Weights of a small transformer language model.
Size: MLP 1280 squared ReLU, vocabulary 3084, 13.8M parameters.
Training: a variant of Adam for these matrices, 369M tokens, 5628 steps.
Each number is 200 + 30 x the weight over its row's rms, rounded and kept within 0 to 999. Layers, rows and columns count from 0. The size before them is the row's rms in percent of the matrix's.

# q: layer 2 attention query, 512x320, rms 0.0544, rows 450-492, columns 80-159
# k: layer 2 attention key, 512x320, rms 0.053, rows 450-491, columns 80-159
q450,082,137,199,204,161,198,149,207,192,213,200,211,210,172,195,192,163,232,257,188,134,184,249,227,232,179,191,172,222,219,234,266,206,192,245,237,196,206,216,174,175,205,227,247,205,225,261,194,203,198,179,206,155,217,249,206,155,168,187,194,190,190,150,161,158,187,264,220,218,188,213,221,237,200,209,197,254,182,207,211,224
k450,085,195,178,211,167,253,185,191,167,217,213,145,223,194,198,176,239,179,130,261,232,216,233,109,188,174,240,166,227,210,210,174,188,215,188,266,116,167,209,181,164,215,163,216,245,182,223,247,232,210,196,208,191,217,172,203,186,216,231,173,205,232,189,197,225,201,182,165,241,201,194,217,208,213,216,179,195,159,212,169,172
q451,091,181,184,191,210,158,172,147,189,171,223,253,198,176,229,216,218,217,244,226,214,189,201,194,179,143,191,234,141,217,200,226,176,254,179,150,193,212,221,159,165,204,202,223,198,203,144,208,270,187,227,218,218,159,207,217,223,229,233,238,243,196,178,210,186,175,222,194,192,222,208,177,127,252,205,188,156,147,218,196,221
k451,090,214,221,179,189,227,237,195,161,179,204,207,247,231,189,165,203,182,204,217,171,212,181,197,168,155,193,226,231,206,193,181,201,240,189,226,203,211,221,177,187,190,222,169,197,234,208,209,115,201,217,213,236,224,154,172,237,179,243,220,176,183,248,164,224,216,199,215,223,187,181,213,233,230,183,197,209,229,173,174,193
q452,089,174,200,201,142,190,199,222,162,217,204,199,196,192,181,146,204,224,231,196,162,209,158,218,193,170,156,213,170,237,197,208,153,191,199,197,186,177,212,271,176,176,199,229,212,196,201,144,224,169,250,157,150,213,182,279,226,185,221,173,201,217,234,173,205,189,209,234,195,183,153,257,163,179,229,215,201,176,210,213,222
k452,085,225,189,177,224,222,216,157,217,192,213,258,140,200,162,214,224,182,214,175,227,164,162,189,179,205,190,159,235,175,193,224,197,173,194,226,257,203,210,170,231,219,239,170,181,255,221,200,199,205,180,167,207,220,135,187,194,153,178,249,246,229,239,102,170,245,251,203,258,225,250,213,194,222,249,196,256,177,183,230,195
q453,088,165,206,208,161,212,244,268,179,213,164,238,212,192,198,194,189,208,217,221,122,183,150,224,229,188,208,204,144,187,208,200,196,233,181,145,219,186,248,166,148,194,123,266,221,179,171,202,239,217,196,178,190,176,265,247,208,222,184,239,212,181,219,226,217,208,174,179,197,238,170,235,189,204,201,222,185,169,246,213,214
k453,089,247,222,189,155,224,187,155,193,262,218,192,236,175,190,118,195,182,213,206,195,244,247,157,181,152,157,176,165,192,200,192,201,189,152,202,185,200,204,167,199,161,213,162,206,173,213,245,160,205,206,235,186,239,202,155,270,193,185,203,188,187,203,203,194,206,192,233,204,231,193,215,197,142,211,197,264,216,219,168,168
q454,097,135,267,198,161,248,212,167,225,231,231,176,233,227,203,158,214,200,160,196,275,171,224,159,175,236,224,199,218,167,222,212,198,210,176,250,164,167,183,187,259,201,216,201,170,254,199,217,162,215,175,268,200,186,233,200,247,222,226,158,178,166,208,205,254,203,195,189,208,204,210,286,186,211,212,207,243,198,208,192,175
k454,090,164,173,212,146,208,163,222,225,171,217,224,206,235,229,199,187,192,147,143,163,234,202,163,225,197,167,229,204,199,183,180,190,215,162,183,203,176,231,175,207,216,171,199,209,213,213,149,198,205,184,176,241,184,164,178,147,234,192,194,178,191,185,218,216,156,176,166,192,225,230,185,205,217,153,199,164,164,201,260,226
q455,086,175,198,221,155,236,187,179,218,219,216,187,161,154,184,235,256,180,209,160,298,251,244,155,183,261,231,197,298,224,197,235,213,118,207,263,162,223,171,214,231,225,203,201,144,225,167,178,186,245,133,242,202,194,201,249,220,166,148,237,181,221,179,224,204,177,188,192,195,169,216,201,237,187,239,228,223,250,197,148,179
k455,086,227,225,175,195,165,168,182,165,144,171,200,222,236,183,184,218,220,174,207,175,178,207,213,246,189,165,131,142,224,178,199,140,190,192,230,200,188,157,176,128,209,238,219,185,186,208,156,248,123,200,223,166,222,197,215,175,226,238,170,188,180,171,234,188,225,176,179,174,222,198,218,165,232,249,169,179,216,274,266,191
q456,095,187,229,177,205,192,253,179,194,191,233,204,217,189,204,277,200,225,218,187,261,235,280,243,205,224,215,209,170,250,212,153,181,184,176,205,149,211,163,198,194,196,225,212,237,213,216,213,204,256,209,272,279,174,209,165,185,198,186,252,252,206,189,145,271,252,189,205,221,181,232,239,191,218,229,207,228,134,204,200,144
k456,094,148,185,243,145,227,204,222,171,181,211,206,201,202,214,208,204,133,141,251,196,191,187,204,217,223,208,206,161,158,226,202,249,162,173,212,209,183,187,184,197,200,175,193,143,157,180,177,197,205,201,227,114,160,133,179,125,224,210,196,166,233,146,262,200,173,174,188,209,173,186,203,257,218,171,220,222,229,212,246,243
q457,094,211,171,214,234,108,153,193,204,216,243,229,163,203,184,204,177,204,172,259,256,224,177,175,250,216,205,170,182,207,260,171,190,147,193,216,175,208,221,174,247,208,209,155,150,223,171,205,207,236,223,170,185,197,204,212,211,227,210,202,174,163,160,194,216,159,226,203,213,194,152,150,170,171,207,162,226,250,184,168,172
k457,093,178,189,214,166,185,241,196,164,189,177,247,173,218,214,236,191,185,215,229,209,235,177,222,193,217,213,225,268,213,175,209,163,227,196,193,188,197,165,210,224,221,169,257,227,253,195,170,228,112,177,172,153,176,134,175,229,157,221,273,221,235,174,201,199,137,234,174,209,206,233,204,214,195,227,186,180,200,255,251,210
q458,079,205,189,239,140,191,192,229,164,226,196,246,146,204,189,212,162,220,208,172,247,196,207,195,202,228,188,239,187,197,175,174,174,162,241,186,195,226,209,215,165,228,175,190,253,202,234,213,203,195,228,149,207,177,190,196,205,167,151,262,192,166,199,218,279,200,175,241,146,196,160,216,249,187,226,229,114,209,224,238,211
k458,091,175,246,201,204,183,193,193,170,163,216,203,218,180,234,138,214,161,215,178,176,149,211,210,163,180,246,194,280,175,209,178,223,156,181,178,227,248,202,208,189,175,226,183,190,196,147,257,152,212,191,207,183,235,139,191,208,204,185,212,175,158,203,124,163,206,221,227,246,227,162,282,204,171,150,192,262,178,208,190,206
q459,101,194,199,206,140,252,217,166,167,193,168,202,211,175,182,175,209,226,245,235,148,178,251,188,196,198,252,206,125,204,168,218,168,237,278,168,232,159,200,231,185,191,243,228,168,239,163,190,237,178,166,190,173,240,195,242,185,145,177,156,199,177,198,254,190,178,239,181,136,232,186,180,164,228,223,190,229,138,203,217,217
k459,118,162,252,200,218,171,202,197,182,195,200,199,235,211,214,194,169,185,201,227,174,230,177,190,189,137,198,180,214,225,227,216,193,191,168,190,198,173,177,195,254,194,186,190,209,214,219,198,133,264,193,213,199,229,203,186,211,209,237,151,213,146,229,203,191,243,151,219,286,186,193,211,180,177,146,178,288,210,217,177,218
q460,090,161,204,191,239,225,190,226,183,188,244,190,221,231,225,197,230,193,182,167,272,258,222,193,212,214,196,165,158,240,184,158,230,176,205,261,148,232,209,173,231,222,217,202,232,269,165,245,213,230,217,223,267,189,132,118,215,191,215,204,212,185,171,146,213,191,230,216,198,227,197,197,191,264,187,228,168,182,179,203,148
k460,089,241,264,204,171,194,225,183,235,182,193,193,181,212,207,196,237,216,212,222,220,172,214,221,194,271,207,177,278,202,164,231,210,243,181,247,212,186,222,195,154,173,187,216,176,209,208,155,176,163,150,174,141,132,232,250,186,202,169,199,212,189,214,249,246,155,220,201,156,204,215,172,189,237,250,213,178,147,200,218,244
q461,080,222,180,261,173,180,153,213,194,242,187,214,143,198,168,168,233,221,208,207,201,212,202,194,230,174,180,263,207,165,172,201,196,185,207,186,201,204,252,256,229,224,196,113,234,224,198,161,225,166,249,156,228,235,172,190,186,219,166,164,200,169,197,181,202,201,197,232,193,198,149,198,230,163,213,141,177,202,219,208,199
k461,085,184,211,225,238,142,190,202,236,185,198,123,193,182,202,170,159,171,229,190,164,217,187,227,178,191,214,186,216,241,208,148,212,225,219,188,203,216,182,206,172,162,201,180,180,262,211,253,107,276,198,209,153,205,211,193,230,168,244,167,130,178,237,181,234,206,209,197,233,243,150,223,210,158,183,163,164,195,185,157,192
q462,094,227,184,186,194,197,172,165,157,247,212,204,173,212,218,142,165,153,231,234,177,247,235,192,193,147,196,185,188,217,234,185,192,146,122,255,216,183,204,242,148,218,215,219,135,198,117,157,186,167,178,193,210,220,216,141,167,192,189,239,215,124,214,169,216,162,244,194,218,233,148,202,180,193,150,176,249,229,166,232,149
k462,092,165,224,206,188,195,224,176,249,176,215,219,186,211,161,254,266,244,192,211,224,216,194,257,204,272,241,201,221,213,141,225,241,223,220,211,195,147,180,197,183,157,180,211,222,186,236,149,176,217,222,163,230,161,197,210,188,182,215,197,234,207,184,255,181,210,169,166,195,211,243,201,174,192,218,226,165,223,237,158,153
q463,096,238,183,205,205,164,146,164,219,195,168,232,237,201,171,192,163,208,234,223,111,225,203,162,221,159,182,245,196,145,164,211,188,186,137,163,239,200,208,185,234,242,168,216,172,186,209,207,204,228,186,193,183,206,208,231,158,219,231,181,200,216,213,196,187,191,223,243,177,189,202,172,233,216,193,203,292,205,227,158,185
k463,104,152,201,172,177,208,209,216,177,215,170,189,245,181,225,200,221,177,203,150,175,226,228,206,111,204,209,191,227,209,199,175,241,206,220,208,191,175,213,233,240,190,194,197,204,210,221,238,243,261,221,145,230,210,215,216,189,195,239,209,229,170,196,211,218,235,227,209,168,224,148,203,237,181,186,147,174,213,199,215,201
q464,110,225,187,186,253,236,125,212,191,225,240,171,281,188,232,186,155,215,159,240,184,179,259,181,200,161,184,160,214,186,208,190,220,233,174,144,143,160,189,201,198,229,212,190,169,204,188,160,172,228,204,233,202,199,224,169,157,264,267,196,148,216,182,199,197,238,176,228,235,244,200,224,186,211,192,231,220,229,185,170,173
k464,088,194,187,179,168,231,154,216,195,176,170,195,162,177,195,233,179,219,172,146,231,191,170,215,213,229,270,194,249,188,167,179,214,224,179,207,159,217,214,240,183,229,179,200,211,160,156,220,186,194,196,179,272,165,221,188,230,207,139,225,226,213,170,217,216,167,179,198,173,245,204,186,174,193,162,179,131,178,184,149,253
q465,098,248,136,236,195,210,160,207,194,147,212,221,185,233,161,173,179,184,224,212,186,249,190,185,136,230,217,243,208,176,182,247,219,209,193,171,212,198,203,203,220,212,192,168,210,162,171,234,186,192,170,213,182,186,200,188,195,204,192,214,220,169,191,161,194,265,202,231,201,181,138,183,210,235,213,181,263,248,224,167,199
k465,101,194,162,221,258,176,146,171,149,204,168,191,185,174,175,220,201,221,244,164,163,176,196,151,168,146,213,211,186,224,237,188,230,196,204,213,171,161,160,215,200,223,223,242,160,225,203,263,193,212,192,176,174,216,224,207,157,196,223,188,204,195,172,206,180,204,209,238,233,168,126,183,211,185,140,193,193,241,263,235,206
q466,088,230,191,210,209,223,186,195,221,149,189,232,208,185,188,184,225,193,219,203,233,197,226,171,189,194,214,245,160,191,165,203,207,205,213,169,239,178,227,201,225,199,187,182,220,191,239,207,229,218,278,197,155,199,249,184,188,223,242,197,220,138,213,181,186,237,246,248,179,163,91,171,202,229,207,159,181,194,185,203,195
k466,100,213,162,179,267,224,150,146,186,166,195,185,209,141,202,242,201,191,199,132,199,196,215,230,205,229,189,187,172,201,158,142,212,224,207,205,200,210,199,208,209,234,181,211,202,242,190,183,224,172,201,224,168,175,231,206,191,223,179,211,183,232,230,213,143,200,207,219,241,219,203,152,254,175,194,207,154,271,261,217,217
q467,115,179,179,194,151,177,228,203,234,222,160,175,228,186,185,227,208,260,165,154,175,166,173,150,211,204,225,263,218,273,195,201,184,177,250,173,225,203,182,186,209,217,206,173,208,251,172,190,207,189,246,151,232,224,193,277,234,192,196,176,158,201,195,198,186,170,233,177,142,182,218,215,185,193,165,217,142,156,199,237,228
k467,091,199,255,244,234,218,201,222,212,260,195,211,216,167,210,193,176,210,215,224,161,213,179,234,213,172,178,186,184,175,213,187,197,168,229,202,185,171,161,148,187,201,161,225,210,236,261,237,170,216,177,191,177,295,184,168,181,185,242,203,247,220,229,213,216,216,192,206,222,165,231,199,198,205,180,221,252,202,185,208,190
q468,096,192,223,150,222,192,144,198,226,208,196,217,215,191,201,204,235,169,241,210,261,188,227,147,176,177,244,214,186,193,208,216,180,148,179,207,177,195,233,203,240,188,207,179,173,180,198,166,192,178,124,202,257,224,195,181,159,195,233,236,226,151,239,232,220,181,175,242,227,199,225,219,215,191,213,173,199,156,188,203,160
k468,093,217,158,157,181,157,185,228,178,142,195,222,238,174,108,206,196,182,220,142,181,185,186,156,191,245,153,183,162,222,264,204,183,195,168,208,217,213,174,212,186,214,194,203,208,182,212,183,196,249,215,183,194,114,203,188,203,207,193,168,145,148,198,200,210,222,242,212,185,262,201,191,230,147,190,201,166,213,206,201,188
q469,103,219,245,213,234,207,224,153,237,113,174,222,182,165,227,208,247,210,222,198,193,173,196,185,168,218,179,235,179,176,205,249,209,236,174,212,237,215,184,220,187,187,198,207,188,127,229,230,182,167,164,197,176,186,203,181,237,251,234,209,174,226,198,193,208,165,229,175,252,185,201,223,200,195,182,158,215,218,202,209,272
k469,093,156,136,213,249,173,151,171,172,211,179,195,191,185,161,211,170,188,228,160,215,199,221,163,225,149,191,219,224,224,253,152,188,176,244,164,200,221,227,174,199,240,219,194,251,207,195,256,222,166,190,201,242,210,239,181,175,188,197,236,222,166,246,212,162,180,213,215,161,221,136,201,252,179,185,234,123,214,233,214,172
q470,084,201,193,184,223,141,160,183,207,229,194,264,200,216,169,239,207,181,236,204,197,206,224,211,203,194,140,206,169,183,171,212,177,180,232,230,201,199,188,190,217,154,199,184,218,182,212,190,183,221,253,169,203,205,205,216,194,214,175,229,209,186,218,207,221,190,228,262,183,209,163,213,184,222,236,202,218,232,165,194,242
k470,104,216,196,188,196,187,210,203,156,233,210,223,214,182,191,142,163,144,252,224,167,188,282,193,176,191,168,219,184,166,223,175,190,209,195,192,177,215,166,186,223,202,219,188,196,253,177,229,202,214,226,176,210,200,231,192,174,190,238,178,185,149,297,178,211,232,246,254,256,255,192,155,218,160,176,155,214,210,185,197,201
q471,099,252,208,170,194,140,187,165,210,159,194,251,139,216,175,202,232,197,269,230,195,188,182,196,163,212,156,238,194,204,176,185,215,195,174,210,239,242,236,212,210,184,251,179,230,165,236,209,222,178,161,183,184,256,170,219,207,182,155,235,214,241,242,191,163,235,236,230,212,209,166,216,180,182,208,161,201,177,175,204,241
k471,071,168,173,243,206,167,178,160,192,230,184,227,249,150,175,202,203,139,224,195,174,151,274,173,216,193,189,214,190,180,237,170,223,177,209,188,205,209,136,209,245,248,224,225,214,228,246,172,182,213,213,199,185,158,230,190,173,259,232,166,153,177,204,208,163,227,192,239,194,208,190,179,238,148,161,161,262,184,251,188,189
q472,093,221,212,197,206,139,222,203,168,187,202,229,175,217,165,182,223,157,174,191,216,219,179,207,222,220,212,179,240,196,195,163,185,213,228,252,151,179,187,174,151,172,210,149,206,195,163,196,175,229,170,162,201,214,226,162,193,187,163,177,181,218,239,207,189,202,194,170,163,203,177,246,192,199,172,215,211,227,192,179,141
k472,096,181,244,207,218,238,199,269,261,174,231,190,215,177,208,204,189,169,177,211,243,148,224,178,206,183,240,202,178,148,154,178,199,218,194,219,176,153,144,244,185,202,240,180,181,224,228,180,146,251,225,194,177,219,181,241,152,217,251,192,199,214,238,241,187,184,174,188,228,210,238,191,225,220,170,198,184,213,199,242,203
q473,105,171,261,228,172,192,180,201,226,262,197,162,169,178,216,199,236,204,213,264,171,150,175,184,236,206,197,232,240,198,210,241,235,187,123,187,202,198,157,236,172,207,183,234,186,206,211,194,225,171,178,241,119,218,235,196,164,236,146,195,179,181,187,153,188,247,254,203,189,234,188,250,193,169,229,161,201,174,191,175,224
k473,109,267,227,224,218,166,198,190,143,175,135,214,175,220,214,165,197,163,233,213,162,204,195,218,178,154,173,165,205,218,230,178,180,179,203,186,170,170,241,204,231,157,241,184,207,238,208,217,183,242,201,190,254,188,195,192,218,178,166,179,240,234,223,195,177,193,231,238,214,183,169,199,198,206,129,122,253,230,183,218,215
q474,096,229,235,206,192,158,206,194,204,269,217,184,180,170,192,186,187,207,177,211,248,238,159,197,221,223,177,130,241,180,200,203,232,203,169,202,185,218,199,181,195,187,231,186,208,224,165,192,183,258,229,195,209,132,163,227,167,218,161,180,130,243,167,206,243,195,199,177,206,294,227,237,191,191,203,252,205,210,138,162,179
k474,082,212,217,217,207,178,193,186,234,186,212,171,170,202,175,166,183,167,229,189,237,216,211,184,235,205,149,146,173,206,198,186,150,237,201,240,147,164,243,222,195,224,215,152,154,225,175,206,154,206,155,173,259,211,155,165,229,173,155,189,270,221,192,163,220,201,207,194,246,180,231,206,226,213,247,138,187,169,206,231,200
q475,119,245,189,164,194,218,139,214,194,212,181,240,236,194,209,140,121,197,226,251,196,195,209,182,150,193,163,233,178,208,163,190,221,204,215,156,201,198,212,200,233,166,200,201,223,171,246,198,230,203,184,216,194,235,208,187,183,223,237,246,208,140,207,174,210,261,213,250,239,220,169,180,200,186,211,178,181,246,213,213,186
k475,109,167,156,224,206,181,187,176,187,191,199,203,197,140,194,202,227,162,219,188,189,177,268,164,148,123,187,214,205,162,221,176,218,155,203,193,189,206,170,197,218,216,207,246,228,217,198,192,210,194,200,164,197,220,230,206,173,204,220,186,188,136,186,234,159,183,225,242,187,228,101,185,233,160,131,173,143,233,231,212,196
q476,084,223,207,196,170,174,165,230,172,199,193,197,246,232,227,224,202,192,205,212,179,191,259,232,206,192,118,241,169,209,165,245,199,172,155,215,213,190,179,227,202,179,207,240,212,182,201,232,217,190,244,219,170,230,202,196,195,173,214,205,168,157,189,135,265,261,220,216,164,185,148,192,195,198,204,143,164,201,229,181,176
k476,105,196,220,149,190,171,177,182,164,194,152,231,216,151,203,232,207,197,236,199,156,180,220,249,139,160,217,247,207,204,209,202,224,223,226,146,169,196,181,214,205,177,237,208,272,194,217,182,137,214,219,211,209,245,226,166,168,207,252,138,209,151,245,197,220,264,204,190,185,195,190,191,170,155,171,218,203,203,165,202,208
q477,113,185,209,213,165,147,217,197,213,178,197,208,185,218,199,162,212,180,242,234,163,198,205,165,191,232,214,238,194,175,182,244,172,209,218,255,218,241,226,268,181,197,198,159,179,203,145,227,206,214,226,150,216,173,236,244,227,212,125,152,271,180,173,211,208,179,244,198,155,210,203,174,202,218,187,173,211,209,207,184,243
k477,083,255,268,200,208,183,219,222,251,203,196,158,210,170,159,169,191,201,165,238,214,216,204,210,195,143,221,206,184,251,240,148,187,195,210,227,194,189,201,244,220,133,218,196,175,256,245,220,178,224,246,223,198,235,180,222,181,169,248,201,152,215,186,174,178,200,185,220,219,242,203,207,174,206,129,135,270,201,163,168,200
q478,080,219,244,188,190,241,221,170,226,176,231,164,219,150,189,149,169,198,161,142,183,209,242,233,189,195,262,167,200,221,211,234,232,201,198,202,197,179,185,222,206,172,203,175,176,153,194,205,171,159,191,233,208,181,192,186,206,186,234,215,188,176,196,251,174,173,175,147,177,193,282,177,210,231,223,195,232,178,226,272,209
k478,130,194,187,202,190,210,153,216,227,207,211,140,225,226,194,289,199,235,176,219,222,207,186,169,239,219,183,215,249,222,173,188,204,208,207,213,203,204,244,218,206,263,182,190,220,208,199,181,284,197,229,245,214,161,192,235,191,193,209,198,166,222,207,264,177,187,192,143,197,167,255,200,192,195,199,242,125,213,191,182,176
q479,099,259,187,170,227,232,191,188,188,163,207,232,168,189,197,197,175,163,176,175,194,233,183,204,231,229,185,209,236,226,200,188,192,212,194,226,195,173,220,185,187,200,173,215,226,201,166,221,172,217,217,211,226,180,256,162,162,247,188,177,161,250,189,147,226,220,142,223,180,246,199,213,215,158,187,202,224,194,269,158,131
k479,083,249,207,226,201,254,176,262,208,153,259,263,226,234,214,151,166,214,190,210,172,196,205,190,164,186,216,205,205,211,144,194,135,220,194,218,186,193,182,191,183,183,184,183,196,197,152,180,180,235,223,172,236,191,225,155,183,129,165,243,240,219,224,227,233,211,207,212,193,225,228,199,256,216,219,184,204,207,224,166,195
q480,091,209,195,158,189,214,199,177,189,180,163,200,247,224,193,186,169,191,223,243,196,196,186,205,150,236,246,207,176,203,245,212,201,264,221,169,238,197,232,224,176,156,204,183,182,177,216,218,198,185,162,208,223,162,169,185,231,174,172,166,239,180,183,184,183,208,228,187,234,143,208,197,179,192,187,204,255,145,188,213,248
k480,115,186,153,220,193,234,234,186,216,160,221,202,209,223,236,224,212,263,239,182,214,214,205,173,188,232,188,207,169,176,243,181,225,175,210,254,229,187,231,190,214,226,202,234,190,170,154,191,243,224,185,202,179,199,177,204,147,176,218,241,187,177,226,212,220,163,236,191,155,131,251,179,222,244,182,217,145,202,211,220,163
q481,096,203,227,205,243,194,247,222,201,185,230,185,177,254,216,213,188,158,188,214,183,204,190,145,171,171,231,220,271,206,201,240,217,182,200,220,209,244,191,180,180,183,168,241,176,169,198,240,202,169,181,203,186,174,188,181,155,206,173,190,266,245,191,204,140,155,159,226,208,205,257,229,199,163,169,180,196,172,228,215,190
k481,090,215,197,184,206,223,218,199,168,144,196,236,163,220,180,202,173,213,259,177,222,182,156,228,222,215,192,195,213,185,169,165,176,198,146,160,223,195,242,190,190,190,223,220,129,227,227,185,196,171,224,170,206,173,203,182,235,184,174,229,187,177,180,228,204,192,242,199,190,238,205,206,175,239,246,179,217,189,189,182,235
q482,103,206,211,172,206,234,222,207,159,216,161,188,261,149,217,201,182,253,203,192,214,227,186,199,186,185,181,202,178,195,213,164,238,202,211,174,185,198,203,178,185,238,234,203,198,220,207,207,220,240,188,223,192,201,221,179,234,201,214,204,185,161,208,195,231,221,201,222,235,220,168,184,253,241,183,168,188,168,241,189,199
k482,105,196,202,218,228,205,113,164,173,202,218,166,244,153,205,241,163,236,142,155,238,152,217,214,188,236,270,258,218,209,175,211,225,207,243,196,253,221,178,189,227,206,174,209,271,189,176,155,189,211,179,204,188,211,250,192,210,210,235,217,207,188,236,220,168,185,180,199,170,183,218,171,203,214,140,225,180,225,219,211,225
q483,110,207,170,157,253,222,249,228,156,211,152,213,188,209,202,207,131,241,198,203,213,254,143,196,141,178,189,183,180,187,171,218,221,203,172,209,171,162,155,177,174,205,172,178,193,201,233,241,208,193,181,201,234,233,174,177,217,173,175,202,168,212,244,198,166,237,202,196,224,210,212,206,245,220,208,253,200,237,188,215,281
k483,106,223,197,205,219,212,170,191,184,195,227,180,251,194,210,221,231,235,208,178,221,204,213,224,222,208,215,210,214,244,168,236,168,175,180,176,205,177,157,185,171,195,219,213,195,162,161,107,200,195,230,237,146,198,257,257,170,201,225,237,248,250,167,146,193,225,209,162,215,170,246,157,239,192,192,196,204,186,213,195,218
q484,103,213,209,166,182,218,169,222,184,173,213,201,274,204,207,191,166,227,223,151,194,187,230,190,212,201,200,256,160,145,212,205,195,257,196,160,178,197,178,198,222,192,214,214,217,194,228,251,187,217,216,211,190,207,181,198,224,213,271,189,231,122,185,226,266,245,194,259,202,156,144,165,187,215,206,233,190,148,192,202,221
k484,095,190,231,186,200,228,178,235,182,231,201,163,255,157,182,219,198,227,183,211,173,200,197,169,177,204,187,250,173,199,162,191,209,194,224,215,198,219,217,201,209,210,200,180,232,217,156,232,218,217,208,206,240,176,192,222,194,207,252,157,191,161,235,207,158,197,192,202,182,236,164,178,203,170,196,252,167,130,186,218,246
q485,106,154,197,218,173,167,220,148,245,259,235,170,167,217,233,261,236,243,238,257,179,217,234,194,212,211,198,179,197,206,214,284,227,188,153,229,186,168,176,185,188,185,226,182,208,239,197,188,209,193,167,159,187,159,218,189,222,193,119,190,211,226,189,200,185,166,266,218,204,228,214,244,173,156,208,206,239,140,167,211,258
k485,108,163,226,192,160,167,235,195,159,180,183,210,172,150,183,210,220,114,221,227,145,162,163,216,147,196,182,250,182,222,226,181,192,150,191,227,204,195,257,201,198,207,197,183,177,240,251,189,216,168,220,161,195,147,131,173,204,241,149,174,233,220,183,196,189,236,256,199,188,198,216,185,205,196,220,145,257,201,177,199,195
q486,096,254,208,209,193,174,205,191,180,268,169,167,180,196,212,185,170,182,252,215,221,215,157,159,267,162,220,141,213,205,201,160,219,167,179,226,180,228,179,201,197,197,225,162,176,217,194,191,252,185,186,195,217,246,178,203,170,204,242,236,269,183,200,204,138,161,205,187,148,192,217,234,210,176,213,210,183,199,186,262,198
k486,100,208,206,189,196,182,211,187,253,193,164,231,172,200,212,180,188,286,202,224,190,240,225,194,218,212,203,167,211,172,208,200,194,254,194,211,184,147,224,203,208,183,182,214,181,180,200,199,174,265,220,213,210,191,254,158,213,229,191,209,176,196,206,261,254,180,174,189,210,216,181,167,203,210,228,225,175,164,216,193,224
q487,100,172,174,242,202,160,193,226,187,226,214,232,181,199,185,183,197,214,200,216,184,232,274,245,219,226,216,212,228,224,175,225,167,208,207,205,200,190,184,165,205,226,204,226,196,215,152,101,179,247,183,161,213,185,191,174,260,248,152,191,100,186,221,184,240,214,201,190,216,273,208,191,240,211,189,194,159,220,188,251,171
k487,096,215,251,224,252,192,151,209,173,185,212,166,172,212,173,199,162,183,233,184,168,209,199,259,204,230,181,243,167,247,254,195,212,209,217,239,259,223,212,199,202,222,176,161,183,155,261,188,221,228,189,215,202,162,190,210,208,201,168,186,217,182,236,210,223,252,215,186,181,190,239,276,182,199,222,170,192,196,211,154,204
q488,094,189,215,220,173,227,228,197,258,178,216,184,249,190,207,204,222,204,186,214,156,179,184,206,193,253,224,192,166,246,162,191,239,266,168,176,203,183,158,194,188,224,197,209,199,179,231,186,163,205,109,231,194,217,270,223,215,212,161,163,144,199,153,199,203,211,178,231,196,221,178,187,134,196,221,173,194,240,231,230,154
k488,103,238,164,218,242,208,200,199,220,201,215,142,221,176,196,242,228,220,138,189,217,230,179,195,204,244,249,172,185,219,236,205,195,175,229,207,214,155,164,222,185,178,214,192,214,254,180,150,270,191,209,221,171,244,248,234,222,172,259,202,235,221,192,207,155,143,197,196,183,165,184,201,223,240,149,233,193,243,217,150,160
q489,101,233,201,187,218,229,172,210,176,236,232,232,214,191,244,179,182,182,250,201,171,203,144,220,190,157,162,243,232,197,194,165,195,211,149,149,235,164,177,151,184,206,189,238,255,206,271,229,193,186,178,235,175,260,198,198,207,226,213,232,210,215,210,153,214,213,206,242,223,223,220,237,198,145,164,190,194,190,244,154,182
k489,093,202,223,227,193,182,191,175,206,208,193,189,254,176,189,222,167,231,185,205,160,190,226,243,170,208,211,240,183,215,189,207,237,236,181,152,233,186,246,210,189,179,179,215,235,130,237,167,247,183,195,191,192,168,238,210,232,214,247,209,167,211,221,210,236,166,249,225,193,171,205,176,181,228,197,203,176,176,238,208,204
q490,104,193,212,204,180,172,216,171,235,170,178,145,181,237,202,198,248,194,222,194,143,194,197,198,168,208,224,230,215,232,213,180,184,137,237,262,206,218,212,197,183,199,199,238,186,216,148,149,183,168,223,170,188,149,189,203,190,241,137,146,236,221,207,165,187,179,223,160,207,208,269,178,181,202,214,175,157,153,210,219,205
k490,095,255,256,218,217,221,261,250,204,216,214,225,185,182,193,194,160,105,216,197,167,217,169,227,187,198,169,167,201,225,182,148,201,251,225,232,170,196,206,169,199,173,172,172,182,165,235,222,178,191,167,172,237,235,195,179,170,194,188,199,176,169,207,252,225,197,196,212,191,246,146,236,211,172,161,177,249,219,169,226,163
q491,106,247,228,219,142,172,253,174,234,213,192,175,165,187,217,211,215,226,256,214,177,241,141,249,256,208,215,196,233,188,203,192,177,206,185,244,262,220,218,220,166,210,140,208,219,245,124,179,186,191,273,169,224,142,231,176,194,194,175,204,189,164,187,199,234,148,264,164,206,194,219,222,184,194,207,177,204,206,166,187,220
k491,101,203,240,216,205,195,273,169,204,167,208,168,157,210,168,206,201,128,185,223,208,200,234,218,209,201,207,162,164,155,243,159,217,224,191,194,175,193,203,223,187,191,174,171,230,219,183,159,181,230,206,219,225,195,201,158,190,214,172,188,223,189,246,186,226,190,151,140,193,224,176,219,191,231,192,172,214,153,183,220,154
q492,095,152,232,209,224,174,224,214,219,236,169,173,188,209,173,242,236,197,169,165,241,208,161,289,222,194,231,164,224,246,230,211,190,212,199,170,179,208,221,216,171,211,193,186,167,220,213,212,171,200,215,239,154,243,189,272,216,185,186,204,176,199,218,250,172,131,229,183,206,133,236,198,211,222,209,199,208,214,197,217,249